From a checkpoint of a small transformer trained on Wikipedia: 84M parameters.
Each number is 200 + 20 x the weight over the matrix's rms, rounded and kept within 0 to 999. Layers, rows and columns count from 0.

# layer 5 MLP up, 2048x768, rms 0.0896, rows 1392-1428, columns 384-447
173,200,212,268,206,221,217,230,219,189,244,224,213,182,186,220,217,212,192,190,208,197,209,226,190,216,205,202,165,180,206,178,177,180,235,182,207,177,181,193,190,179,213,205,165,187,175,203,213,207,218,201,136,179,176,233,233,207,210,222,226,217,180,212
232,203,219,163,188,177,229,153,190,186,206,217,197,215,227,201,184,205,178,193,173,200,216,218,191,173,220,195,170,205,224,238,175,232,246,193,212,204,190,169,190,203,206,179,200,176,181,179,216,210,216,215,195,191,201,189,204,175,199,217,215,176,192,226
200,242,230,233,170,203,172,239,198,193,202,224,169,209,200,206,203,214,207,188,211,197,185,243,232,200,198,222,192,214,179,216,214,156,188,230,201,211,210,207,222,190,218,232,204,233,171,179,183,188,217,222,232,211,199,219,189,199,221,219,179,225,198,228
203,206,169,222,190,207,220,210,186,162,189,187,212,215,209,234,198,197,166,241,159,190,200,195,207,163,188,206,208,182,214,220,183,184,207,196,170,196,197,195,176,226,162,164,190,172,188,211,200,182,206,192,187,178,210,177,172,195,213,185,214,178,195,175
196,197,194,201,174,183,218,187,201,171,184,207,203,191,217,224,218,230,202,210,156,198,182,158,211,190,189,177,200,213,199,189,200,215,219,193,161,156,209,172,240,216,182,211,207,222,220,196,207,191,188,215,204,200,216,218,216,237,236,225,234,188,229,185
203,199,206,218,191,194,178,163,191,178,210,205,195,206,206,201,187,180,178,209,235,205,222,202,204,204,173,219,214,206,202,182,228,202,236,186,172,197,190,229,191,233,210,231,205,179,155,218,206,198,217,196,188,161,175,246,201,220,206,194,199,196,209,196
219,202,234,175,192,192,185,213,192,208,167,183,220,196,155,182,192,249,245,182,204,236,200,198,160,205,202,215,193,193,189,187,231,223,234,249,208,138,185,214,180,179,197,174,230,196,196,232,188,192,181,159,212,210,162,219,205,184,188,191,210,172,215,201
197,224,201,179,228,214,175,199,196,197,189,214,192,216,189,208,197,191,204,218,192,192,231,170,217,220,209,208,214,207,201,194,196,200,214,176,207,186,188,192,195,212,209,183,212,191,198,227,177,200,242,207,200,200,184,198,179,228,201,215,217,200,197,221
207,191,190,206,191,205,207,212,229,169,217,209,156,210,209,203,227,198,187,200,196,167,243,195,163,171,203,255,162,170,195,179,224,203,175,200,212,212,214,186,207,205,181,162,172,213,202,216,169,184,214,191,210,201,200,205,209,185,202,200,188,189,209,194
233,226,192,217,203,225,197,188,203,219,191,187,174,197,248,191,215,191,189,220,220,234,191,221,184,200,210,177,202,206,193,192,159,175,187,201,202,198,208,228,259,203,208,232,187,188,196,204,205,186,211,200,239,192,182,178,204,201,214,176,163,188,253,235
194,220,155,210,173,196,215,238,183,195,160,227,190,185,204,201,243,184,217,212,209,251,188,194,233,220,247,188,190,168,239,169,218,208,229,212,195,162,206,224,219,192,205,186,211,218,192,199,204,182,204,200,206,163,202,209,213,184,169,236,206,184,240,165
182,206,180,226,182,233,190,169,221,216,216,227,203,227,203,152,216,175,220,194,172,204,166,210,212,176,176,202,166,186,179,249,188,174,196,189,191,188,208,213,169,215,223,219,184,250,219,205,203,187,210,215,200,210,193,227,186,187,212,208,192,201,208,166
183,175,180,180,202,183,206,221,182,196,212,189,181,200,160,175,212,230,231,231,208,207,216,198,208,231,203,187,228,187,203,216,198,173,210,215,187,190,186,220,172,177,205,219,200,192,232,164,226,173,177,207,213,188,176,184,234,203,190,216,226,233,214,190
146,184,177,161,200,215,204,166,190,213,167,194,194,230,171,196,181,209,204,243,216,192,247,214,210,192,218,175,182,218,204,221,211,185,188,194,244,245,184,193,191,187,236,208,231,202,230,210,176,184,195,208,198,207,222,201,178,167,197,232,194,183,190,245
200,211,192,221,176,222,215,189,179,185,206,239,188,208,191,203,204,249,192,192,188,178,197,185,215,221,193,158,223,215,206,192,221,235,195,176,198,195,204,187,181,203,142,177,205,212,181,193,151,188,202,201,193,217,175,227,209,227,223,214,190,198,208,194
185,165,196,197,208,214,178,201,184,220,215,221,213,167,159,203,221,202,235,223,208,206,229,173,222,181,234,151,194,221,215,184,195,230,190,205,213,209,194,224,198,194,198,209,193,183,205,207,193,218,198,206,187,211,150,201,167,223,226,205,192,165,188,160
199,191,211,214,207,188,198,212,217,211,211,207,239,222,217,220,187,201,190,176,210,198,209,199,217,175,191,175,177,217,200,212,207,194,182,207,206,199,183,193,199,203,207,190,229,186,183,214,197,177,199,218,206,163,210,178,163,208,197,212,202,211,182,182
214,180,155,215,175,187,191,214,192,209,206,228,178,203,192,232,192,183,191,198,213,192,199,219,200,200,239,197,203,227,217,207,188,217,201,191,205,202,215,198,196,204,218,178,166,213,171,195,206,208,208,200,187,174,198,228,204,193,193,207,219,184,198,190
189,228,173,174,182,176,222,203,192,211,236,220,180,231,210,239,189,192,206,165,192,193,186,215,194,185,205,212,189,271,184,199,207,219,209,201,182,179,196,193,169,221,187,173,213,226,212,210,204,200,185,236,228,176,179,188,216,231,212,207,217,173,213,180
202,220,181,181,205,191,191,215,205,190,199,211,195,237,184,204,215,191,201,186,188,208,185,206,170,222,183,191,186,166,194,190,181,213,179,203,178,162,180,239,189,194,198,160,189,174,201,166,220,237,216,199,243,196,180,203,183,174,176,260,195,194,204,190
200,222,228,215,224,214,189,211,224,198,188,176,210,180,190,196,196,228,160,229,172,197,204,199,158,197,230,199,170,212,229,163,206,193,215,203,216,195,191,223,175,233,170,225,201,180,203,196,234,177,203,169,190,176,199,196,217,201,155,169,200,161,216,202
219,218,181,188,173,213,221,229,195,173,154,221,204,169,181,208,202,192,221,162,154,173,205,214,179,161,228,189,182,233,203,202,193,179,194,230,183,181,207,190,187,208,238,165,203,208,181,217,191,199,242,168,218,198,170,214,213,204,201,182,215,214,190,204
212,192,203,210,193,169,217,235,207,222,192,228,192,207,196,228,203,235,183,200,180,215,193,225,198,189,205,183,201,212,193,211,189,186,195,222,184,182,197,220,216,188,206,203,187,200,215,216,184,198,230,193,206,174,209,200,177,178,219,178,212,168,207,191
195,215,212,212,177,210,237,230,253,180,156,209,239,207,177,195,228,203,208,181,136,183,198,212,181,239,197,172,219,198,179,254,188,177,225,204,218,199,165,196,201,191,180,161,190,219,218,201,227,204,195,221,200,216,190,157,161,194,198,218,204,226,174,219
212,214,179,194,212,227,213,186,183,203,203,174,205,202,195,183,211,195,187,212,185,225,233,204,180,245,209,204,209,186,207,246,196,172,188,188,179,183,217,184,212,204,178,202,206,208,244,235,228,225,204,166,194,214,203,200,195,184,215,196,223,236,175,198
229,226,215,175,158,199,193,233,166,219,215,215,198,206,200,178,212,212,197,235,211,179,211,227,241,220,253,192,182,212,211,184,188,213,197,216,207,211,196,194,197,228,160,208,223,215,198,189,196,199,201,166,198,220,187,177,203,194,216,226,183,213,164,199
211,189,221,213,214,197,185,213,174,177,184,187,197,203,191,201,197,183,229,228,210,216,246,215,208,226,213,216,176,172,201,177,202,215,223,218,188,194,189,201,192,194,187,194,205,225,169,189,223,235,234,205,175,202,154,203,148,221,205,170,203,190,223,194
185,204,179,221,202,196,216,210,171,197,197,209,191,209,189,177,218,175,171,226,186,213,195,217,207,220,177,191,200,199,210,210,215,210,176,236,213,208,184,215,224,192,192,176,230,220,186,197,204,208,168,176,203,179,202,184,205,183,171,212,186,192,164,218
187,193,205,196,169,184,203,182,226,158,208,190,247,193,203,197,235,195,192,196,182,171,193,197,232,181,213,186,203,215,165,210,206,244,183,179,207,211,201,232,220,172,195,180,187,196,195,189,215,190,205,185,188,197,177,219,235,217,202,201,238,175,205,187
195,184,214,227,214,227,222,181,183,200,188,185,204,210,167,178,167,188,190,182,206,171,174,193,159,202,208,188,200,202,177,205,177,170,183,181,185,224,176,167,209,193,218,230,199,205,188,187,195,181,200,210,206,219,219,195,170,213,216,201,182,206,206,180
196,195,196,209,200,171,198,198,171,208,171,221,210,220,211,157,213,213,217,208,225,202,197,206,201,215,207,195,190,203,179,170,229,206,181,198,204,198,233,210,211,168,216,210,218,214,208,174,184,200,178,189,227,210,213,209,186,165,191,237,255,222,214,207
186,215,208,208,169,234,226,194,225,198,208,184,205,158,175,195,204,231,212,207,192,205,162,177,184,199,168,195,210,255,179,228,215,181,200,215,184,200,217,238,218,188,187,209,211,192,189,211,200,201,205,177,159,219,180,155,187,192,206,185,163,210,217,224
160,170,211,226,165,199,171,197,218,214,189,192,207,219,188,191,190,191,210,173,176,192,165,213,206,214,197,207,217,191,191,214,196,205,228,196,138,195,188,197,201,202,206,214,185,211,213,182,176,222,191,178,201,196,213,182,214,195,199,196,227,200,196,216
244,221,198,214,212,180,229,215,225,208,192,209,194,198,212,220,192,187,237,238,190,237,247,178,211,214,233,188,194,158,202,179,203,187,170,210,189,225,156,224,218,227,232,206,180,198,207,208,194,238,209,175,236,199,220,212,210,183,198,187,201,213,217,223
215,180,222,221,186,176,248,190,188,194,198,221,209,193,194,214,224,182,217,225,214,183,173,206,204,160,185,195,237,195,194,165,194,158,228,196,196,211,177,177,160,172,189,173,178,216,198,213,204,201,237,227,218,211,214,182,201,183,229,231,150,202,163,178
201,201,200,189,224,202,198,206,162,180,217,202,214,215,168,159,205,168,159,155,254,189,236,192,219,216,213,179,171,188,218,208,200,193,200,190,159,213,230,196,205,208,185,208,198,179,177,223,185,168,196,229,194,184,195,175,169,198,186,219,220,180,222,216
194,218,185,211,223,194,179,215,164,216,208,205,208,196,162,239,225,172,214,186,243,186,156,201,238,186,218,179,211,176,180,239,210,196,188,217,164,198,229,170,209,166,235,242,199,205,161,204,205,209,164,241,174,194,176,221,164,184,180,227,171,179,217,198
# layer 5 MLP down (transposed), 2048x768, rms 0.0864, rows 1392-1427, columns 384-447
227,192,142,187,245,202,218,215,200,189,200,183,186,231,188,200,195,184,195,204,190,186,218,194,183,211,183,162,167,184,238,211,189,206,203,159,218,213,191,193,212,199,181,215,192,172,234,214,218,190,225,192,194,232,193,189,185,206,197,220,205,182,213,201
208,196,181,207,177,224,166,219,198,185,225,216,211,191,185,198,196,212,195,193,198,217,210,227,210,184,234,196,179,184,198,202,185,225,220,152,207,203,229,198,226,201,189,176,213,163,218,187,181,180,221,205,246,187,202,225,194,203,191,198,204,198,160,181
202,172,199,208,187,180,201,203,191,200,188,211,197,204,189,209,214,217,242,148,166,187,182,227,187,219,199,201,224,192,201,211,197,184,230,206,193,241,185,226,218,190,191,188,217,223,178,205,214,205,202,214,219,204,217,199,192,223,216,211,216,205,178,163
223,191,169,202,210,195,182,195,222,181,235,166,174,212,225,261,171,205,196,204,213,189,185,175,169,164,202,214,180,230,211,206,226,203,211,200,226,193,218,222,214,210,202,211,175,193,211,207,200,196,202,213,145,219,219,203,232,198,202,199,189,238,220,201
202,188,223,207,180,188,230,225,198,206,195,176,158,169,219,205,197,171,209,232,171,214,206,208,195,231,209,175,203,154,211,217,195,212,197,212,197,192,172,207,185,228,204,215,206,236,169,199,194,217,198,218,197,218,201,190,238,207,150,230,234,234,212,217
194,193,219,201,220,216,202,198,220,182,226,222,230,242,176,190,206,212,195,209,228,186,173,188,180,213,179,197,179,162,175,209,161,204,196,215,165,194,214,194,164,228,213,211,209,188,189,232,174,181,205,191,179,181,179,190,202,212,199,216,179,191,217,191
194,199,201,200,202,158,206,209,205,212,187,210,193,209,199,182,200,235,224,196,186,211,190,207,202,221,180,138,198,199,208,227,202,173,204,188,176,222,154,183,203,196,212,192,214,182,177,221,196,200,219,217,228,181,197,227,201,178,183,175,226,180,205,193
172,209,219,237,186,200,189,220,164,194,165,236,194,155,188,211,205,191,206,200,219,196,169,203,191,203,188,200,189,223,215,160,166,188,171,221,222,180,172,178,194,201,232,209,230,162,176,169,204,194,205,200,196,205,217,180,220,163,207,185,180,191,202,168
184,236,217,197,213,191,186,140,177,203,182,227,225,230,185,212,204,213,191,233,178,200,179,217,226,186,202,194,221,206,218,195,225,230,210,202,238,196,185,213,214,193,183,213,212,179,205,189,212,212,174,203,175,213,159,189,216,167,223,162,164,210,182,205
196,227,226,216,212,211,171,191,176,200,185,181,157,213,168,233,184,214,197,240,228,181,212,185,202,215,174,188,204,226,190,203,199,197,209,176,210,208,205,230,191,241,234,189,232,173,216,233,196,204,186,210,226,201,207,233,203,225,224,233,196,187,243,246
213,226,189,175,185,188,175,202,218,216,197,193,233,226,152,230,208,207,242,192,182,185,191,209,219,225,210,193,169,172,218,218,176,159,210,232,222,223,176,210,185,162,170,184,247,241,191,197,202,175,163,212,200,208,217,180,235,199,187,199,203,192,175,192
186,218,207,218,218,201,198,193,194,211,224,233,230,192,182,225,213,206,186,214,218,183,206,239,176,202,204,168,219,191,232,229,173,180,184,178,218,174,197,210,206,244,175,235,195,200,211,213,240,203,180,216,204,203,192,200,219,179,200,184,174,190,219,157
185,190,250,196,178,185,216,190,190,198,191,209,236,228,212,188,219,187,183,232,170,215,193,199,190,222,198,198,186,188,186,213,214,200,245,205,191,221,218,206,229,241,201,197,209,207,191,212,237,189,165,193,231,188,229,237,195,208,213,200,189,197,164,183
202,190,189,226,205,200,230,182,198,206,222,206,208,159,205,190,235,242,225,242,162,190,209,204,254,187,205,189,186,216,203,201,222,227,191,190,189,191,198,163,216,185,190,185,209,177,198,184,168,204,209,216,213,165,206,201,219,210,169,199,188,208,165,187
220,180,180,192,170,219,227,227,226,203,199,222,196,198,185,178,235,199,203,179,206,223,192,227,193,195,206,190,183,240,182,222,226,197,184,209,200,208,203,193,193,204,214,200,183,229,215,207,164,203,148,235,218,171,186,206,211,205,188,218,165,213,230,170
204,198,174,153,196,194,193,225,182,212,216,173,196,224,186,195,180,170,200,171,232,186,201,238,182,215,188,209,216,207,201,196,182,181,194,224,184,212,200,162,213,181,192,212,206,186,193,212,162,203,228,216,187,203,198,170,173,206,187,242,182,248,185,191
211,235,201,172,220,220,181,223,212,200,197,197,211,223,189,194,216,203,198,222,221,195,179,156,170,231,196,184,207,200,195,236,212,189,197,156,192,191,194,210,179,190,220,189,194,236,188,186,219,189,179,202,226,203,182,201,221,176,206,251,242,233,222,166
222,199,206,199,225,210,206,190,218,198,221,211,173,193,196,212,213,179,216,174,180,202,214,165,215,173,183,185,191,181,192,242,167,190,148,185,193,199,213,238,211,181,180,230,217,201,172,184,237,191,166,197,215,217,177,188,196,194,207,194,189,214,178,213
192,197,201,170,184,189,186,183,227,174,184,207,194,209,217,207,215,229,190,154,213,197,204,221,219,179,176,223,192,210,231,246,181,210,171,194,186,171,206,189,207,207,175,167,227,188,203,178,186,189,238,254,177,177,203,189,223,225,206,186,216,200,210,227
176,194,200,209,218,184,183,218,251,189,219,215,197,212,208,196,232,197,214,202,140,224,211,224,146,192,198,192,173,147,197,189,204,190,202,196,171,196,192,224,167,182,201,181,172,208,195,183,199,184,211,191,217,190,221,228,208,175,180,213,200,201,216,206
205,176,216,198,184,257,178,193,193,178,238,174,210,203,214,188,193,215,203,196,233,192,202,186,196,216,205,191,206,232,208,215,191,181,183,158,199,156,186,250,213,205,190,203,223,192,182,214,186,217,208,207,221,186,224,196,237,197,197,214,206,191,190,223
176,210,206,191,204,215,203,202,160,221,161,223,211,211,184,204,191,179,252,176,225,171,182,211,213,194,196,210,233,178,176,184,216,168,172,187,197,218,267,225,189,174,185,204,213,158,196,210,226,181,196,207,183,188,201,223,183,218,186,213,196,190,188,227
163,244,212,220,191,250,195,211,199,232,223,190,203,202,198,212,193,213,198,194,168,154,224,167,211,209,183,196,208,189,210,177,230,201,193,249,169,201,188,203,199,140,192,182,186,209,212,207,208,200,201,195,190,238,201,205,188,221,223,230,211,221,199,207
207,191,241,178,224,189,222,238,203,194,202,234,219,211,197,174,174,220,184,183,193,195,145,188,220,238,207,208,181,191,210,187,198,217,221,166,183,182,171,196,249,201,215,211,189,209,182,186,206,211,186,210,193,209,217,218,182,233,236,208,233,188,171,172
201,206,217,156,224,204,177,201,197,165,221,182,190,210,184,194,196,205,189,216,187,211,183,224,177,233,192,226,211,229,168,190,186,166,191,211,232,236,208,213,197,170,196,194,221,204,185,196,204,155,166,208,192,225,243,211,222,222,178,224,202,194,165,211
204,187,186,188,185,203,218,221,223,205,194,211,197,172,182,171,172,203,195,197,182,199,211,189,199,209,213,217,215,178,178,224,216,201,197,197,190,196,186,215,213,219,195,224,179,196,173,193,214,234,213,182,169,252,179,200,224,227,215,184,189,226,153,183
158,202,164,165,219,166,149,209,167,177,210,187,188,216,228,203,198,275,232,240,228,182,212,197,207,205,194,193,194,201,189,181,217,223,226,167,230,213,187,203,162,203,186,193,184,180,214,210,242,177,194,193,195,200,233,199,195,210,164,165,177,170,222,189
209,182,203,169,201,174,216,186,221,205,179,227,221,176,192,194,233,230,194,198,208,193,227,222,204,176,218,175,193,191,212,206,189,162,208,210,210,171,185,187,230,178,170,211,213,220,200,212,246,222,197,223,175,246,192,241,192,178,151,188,196,212,220,224
226,182,219,174,211,223,224,171,207,209,191,189,209,190,206,215,198,172,165,212,216,170,231,183,205,228,203,190,203,244,179,203,175,225,188,189,198,196,191,215,182,211,184,184,205,202,190,234,194,183,197,203,205,195,270,217,209,210,195,208,226,221,222,210
194,213,197,204,199,226,198,173,201,220,203,207,230,175,199,220,170,228,178,195,202,195,214,216,195,212,225,144,176,177,180,200,204,203,216,184,170,177,213,212,222,202,181,211,215,152,199,203,166,211,234,243,153,209,181,249,172,203,219,209,239,219,187,218
205,173,227,205,234,168,158,182,181,210,192,195,160,207,184,204,207,205,197,198,185,180,191,168,209,191,212,193,162,196,201,177,186,202,216,171,171,206,182,216,232,199,161,155,192,191,194,225,176,188,176,213,165,191,212,191,203,182,196,182,181,178,208,168
201,204,173,200,202,200,193,190,216,177,208,235,192,197,211,205,216,179,203,223,202,173,188,228,240,187,186,188,206,188,212,174,206,189,186,206,196,242,222,188,201,225,207,180,224,203,219,179,193,166,214,186,220,227,201,186,232,160,220,198,203,204,183,245
206,180,225,185,198,244,209,192,199,179,198,227,213,172,182,220,248,190,190,216,205,182,184,201,197,192,178,177,194,222,200,233,189,199,185,228,252,187,221,202,184,174,211,236,173,207,212,204,241,181,200,157,200,215,185,196,224,208,177,188,200,221,196,176
224,207,202,213,187,181,192,181,228,188,208,172,194,227,182,225,204,221,216,167,195,149,220,189,165,187,182,207,171,215,210,236,192,172,205,204,205,213,185,219,210,199,232,209,221,220,226,224,213,181,227,227,218,151,166,197,192,165,206,184,213,189,207,191
191,188,197,157,215,227,168,207,189,185,221,216,188,185,193,178,192,180,161,234,216,198,178,208,181,195,192,199,205,221,219,214,178,193,205,179,159,181,145,175,191,186,201,198,217,198,234,215,205,184,194,199,157,193,209,211,213,202,217,194,193,187,174,209
203,165,209,190,174,202,190,186,214,201,209,210,201,191,212,190,228,219,219,210,217,179,214,219,201,214,186,205,169,201,195,201,203,188,220,182,210,156,177,235,216,198,196,176,196,231,212,214,187,195,181,219,240,190,176,185,208,223,225,245,221,202,172,202
# layer 5 MLP gate, 2048x768, rms 0.0862, rows 1393-1428, columns 384-447
210,174,205,237,204,198,181,212,211,201,206,191,226,203,241,235,197,207,169,196,194,252,223,189,180,247,230,212,196,197,213,219,178,198,219,195,173,194,229,197,195,189,223,200,198,203,219,229,211,187,190,166,204,188,222,158,148,239,189,213,201,212,199,203
220,229,231,184,229,213,214,177,176,222,250,183,212,188,212,187,193,182,173,207,210,222,213,230,176,180,220,200,194,193,213,155,210,191,227,217,192,208,199,182,204,196,202,207,221,234,209,222,214,188,160,215,173,233,182,175,193,176,180,201,226,191,192,193
169,192,196,204,227,186,176,172,196,232,208,141,210,216,189,202,197,228,158,186,202,211,198,217,205,208,195,209,218,208,169,205,205,180,214,197,192,200,200,186,210,210,213,178,235,160,209,206,218,181,202,182,210,197,175,207,188,186,202,194,201,190,207,158
201,204,203,225,181,190,198,204,210,181,214,202,200,199,202,230,207,189,189,180,207,235,233,212,171,176,172,208,195,160,188,166,223,179,179,215,177,226,177,185,178,223,221,233,205,165,196,233,173,206,149,205,204,206,196,190,182,194,174,188,210,157,203,201
204,226,161,201,198,214,236,201,175,182,159,205,200,189,206,173,172,176,200,232,158,184,194,193,202,231,210,184,198,219,197,182,202,201,198,206,191,191,210,210,178,204,200,215,225,222,217,217,207,221,219,195,166,219,241,199,197,201,208,199,194,233,183,247
157,194,163,225,190,212,202,235,180,202,214,203,171,185,206,219,225,206,168,217,203,198,193,201,197,216,161,235,202,236,211,200,199,196,200,164,153,234,203,181,229,217,218,186,231,205,197,242,207,188,199,201,226,192,208,206,200,205,168,192,205,195,166,191
192,228,209,203,168,176,193,222,178,200,212,204,200,179,182,226,208,216,198,206,192,224,199,198,201,224,204,205,180,187,184,215,197,201,195,172,229,170,175,206,174,217,214,153,234,164,184,199,199,228,206,228,183,158,194,214,223,196,175,213,201,156,225,207
184,206,233,226,176,200,182,176,173,181,128,235,228,222,198,187,194,217,199,178,199,212,186,205,207,216,190,182,219,205,180,217,218,216,199,232,190,167,220,198,209,207,237,193,184,183,217,197,185,209,188,197,201,204,210,205,206,208,178,206,183,210,204,230
191,206,236,177,216,196,236,182,170,216,226,197,224,182,193,217,198,224,219,190,183,199,175,215,175,192,250,205,208,223,220,216,233,202,204,187,167,211,214,207,208,180,213,237,215,215,227,196,192,161,210,207,206,208,217,158,194,182,177,224,206,208,190,191
201,204,226,198,173,169,193,215,190,194,203,260,185,163,224,206,218,209,213,176,211,237,180,212,200,186,193,235,201,243,211,168,207,213,190,183,189,215,208,177,203,191,181,276,179,221,220,170,213,204,227,194,189,190,204,195,214,195,168,179,197,206,155,205
179,175,163,197,184,162,246,233,203,211,175,165,222,206,200,184,186,213,198,172,213,183,206,191,197,218,214,182,198,173,216,201,208,219,158,224,206,221,191,170,194,190,185,201,226,224,234,173,190,211,195,194,192,205,202,225,193,217,199,247,210,210,236,194
204,226,184,221,192,257,223,200,223,178,193,204,208,203,193,219,195,187,209,178,165,202,151,167,179,172,158,200,208,190,195,226,202,179,199,198,246,211,168,216,198,227,200,205,187,207,186,229,221,227,213,185,178,167,194,214,197,185,210,165,154,136,174,207
200,212,165,230,174,199,203,212,183,237,167,199,183,192,199,210,208,195,190,239,179,221,202,225,210,172,213,226,175,194,177,189,234,187,198,190,204,204,203,170,215,191,198,219,195,227,210,185,204,196,209,209,195,176,187,189,184,218,195,213,206,182,241,199
204,231,182,200,189,210,152,201,186,210,225,193,173,205,199,139,210,185,217,214,225,147,176,199,177,199,185,195,231,188,217,207,211,161,177,184,206,219,163,178,221,203,217,178,220,217,177,207,191,206,216,230,203,191,186,219,190,212,208,155,169,175,210,185
210,216,237,197,189,193,199,178,188,203,193,191,229,237,197,162,206,212,218,204,203,216,182,218,211,177,169,214,207,201,173,207,181,209,156,198,169,190,172,210,236,249,218,200,266,196,179,225,217,219,195,177,195,171,229,235,247,194,216,165,218,199,220,199
172,212,237,190,223,208,203,211,210,223,230,183,226,239,235,186,230,178,188,186,187,232,185,218,191,193,220,188,224,166,207,202,196,164,195,211,199,200,210,233,180,202,215,203,185,202,206,202,220,189,207,198,202,189,187,208,185,183,190,230,166,205,200,206
207,223,188,224,197,223,198,197,206,218,210,184,175,218,203,201,186,177,199,208,198,188,216,212,190,183,177,209,183,243,223,202,208,201,200,217,193,213,192,197,181,227,218,183,185,202,203,224,216,199,200,194,182,216,248,211,233,194,177,203,208,203,211,226
247,237,180,216,207,202,206,226,192,230,180,197,172,221,190,184,197,209,186,179,198,195,193,223,196,209,175,247,228,242,186,219,139,204,206,190,202,178,173,221,203,196,170,220,214,208,220,219,190,205,234,255,170,217,236,184,207,174,223,199,205,181,185,231
207,173,182,195,211,201,174,195,217,202,212,206,201,208,218,221,222,188,216,201,202,200,217,186,198,220,199,182,192,175,202,217,184,176,211,202,197,229,190,225,218,224,224,184,190,229,166,241,202,216,201,221,150,172,185,219,200,183,173,176,200,165,200,194
192,197,201,169,201,219,201,190,185,202,207,158,190,214,191,208,197,206,182,232,170,221,196,208,213,208,227,185,202,232,205,179,181,168,191,214,226,218,229,199,197,209,204,205,183,205,194,151,209,219,207,203,243,164,198,192,190,195,192,168,160,172,208,200
221,226,176,173,167,226,243,213,194,173,202,216,210,209,177,203,214,220,184,179,192,227,197,204,185,199,203,230,171,215,219,197,233,170,187,191,185,193,198,206,186,213,156,192,172,223,212,191,174,202,171,226,208,183,187,213,181,186,159,217,186,186,207,225
204,195,201,185,176,182,190,190,203,208,209,211,228,212,227,178,207,173,222,202,177,230,243,227,227,178,190,193,227,209,177,182,222,152,202,183,181,181,190,241,203,248,203,206,189,204,203,194,220,211,196,178,178,183,212,213,193,161,206,211,195,181,207,194
207,209,187,212,180,202,204,206,207,212,202,191,238,181,182,212,202,225,209,210,161,176,190,218,185,222,195,190,187,193,187,217,209,217,174,177,171,179,178,245,232,206,213,195,220,241,173,204,185,177,197,183,174,199,225,246,211,175,193,200,181,183,229,173
224,182,164,215,205,172,221,217,218,195,196,250,178,194,182,172,225,227,225,218,230,210,233,186,175,232,197,206,180,220,195,154,184,179,185,206,201,164,204,211,186,237,217,253,211,238,203,214,168,206,183,189,206,200,197,214,185,229,173,210,202,192,191,224
229,189,178,182,210,209,177,184,195,192,223,190,176,211,223,196,184,185,178,236,186,236,218,208,185,172,220,196,203,193,187,182,166,228,171,175,174,211,209,216,193,196,208,198,212,177,226,181,216,195,198,220,214,202,216,179,223,204,164,200,174,192,187,179
227,198,193,162,195,173,193,178,173,210,189,171,168,215,190,195,258,214,207,191,203,197,195,226,186,199,170,202,184,196,200,210,199,212,230,171,200,160,224,211,238,188,212,179,188,211,221,210,175,204,184,191,179,229,193,175,224,207,176,214,203,205,212,190
206,229,226,170,166,196,199,168,215,192,200,232,199,210,218,201,202,248,175,233,229,195,190,217,183,175,192,226,168,218,204,204,208,199,230,219,200,201,227,196,225,190,225,203,215,186,183,194,202,204,208,212,183,221,173,181,243,175,218,211,200,185,229,207
185,198,190,197,189,225,187,211,182,198,206,175,186,199,180,207,165,226,206,212,159,227,181,220,193,181,217,187,188,167,218,197,195,217,192,240,214,178,186,193,229,205,181,220,194,212,213,190,194,225,211,191,204,216,211,157,161,148,224,180,197,206,175,158
199,179,183,188,194,206,168,212,211,192,204,199,228,205,177,184,174,229,223,210,207,218,189,247,228,211,196,228,203,186,238,203,202,201,220,225,192,183,211,221,222,204,202,199,220,189,215,207,196,191,206,232,197,190,220,188,221,187,233,220,210,190,242,172
218,201,177,175,196,199,157,174,169,194,204,195,201,213,232,184,218,209,245,198,194,205,176,231,191,229,195,205,204,204,240,193,193,192,232,184,173,184,249,200,185,226,192,215,199,244,199,191,180,192,179,183,245,190,205,185,199,186,235,222,211,191,206,241
204,192,128,202,187,200,183,194,232,190,190,221,153,209,209,158,160,199,211,218,157,197,181,207,199,158,198,185,180,167,202,192,209,217,159,180,218,196,224,211,208,181,194,190,188,207,201,201,181,207,181,195,208,212,248,194,177,184,180,223,188,216,205,220
198,191,213,202,190,216,215,151,208,198,196,220,179,202,194,199,193,187,208,196,207,200,220,204,222,206,205,168,183,168,184,198,180,191,213,179,186,208,222,192,219,225,177,186,194,198,211,176,187,219,184,212,171,193,182,206,177,181,184,177,204,171,228,184
209,197,208,186,210,193,157,198,227,197,174,164,192,213,213,181,201,226,173,209,229,186,211,199,214,192,218,195,195,187,195,205,209,159,181,212,179,191,198,183,185,201,210,203,177,212,215,188,222,211,228,209,179,169,232,173,207,186,249,214,214,182,199,185
220,206,208,179,188,219,215,208,185,189,209,167,233,201,205,203,203,182,190,189,207,180,186,239,229,163,202,207,209,194,184,198,192,176,200,191,238,162,200,233,199,215,212,197,221,201,199,212,174,209,236,196,191,203,178,154,209,206,184,191,177,207,189,190
216,215,202,233,198,216,194,202,195,202,193,176,221,172,168,214,193,193,220,203,197,184,158,230,207,197,207,184,225,186,182,202,213,200,223,223,206,195,193,213,174,208,188,211,186,203,186,188,145,186,169,187,215,244,223,170,212,227,209,180,183,195,176,200
198,215,198,200,227,171,186,225,212,207,197,211,185,217,197,206,217,181,241,270,222,195,172,191,211,184,192,204,192,175,213,217,199,165,170,228,215,217,183,193,180,210,188,222,223,173,175,223,181,215,192,240,200,179,170,189,222,219,170,197,203,217,192,180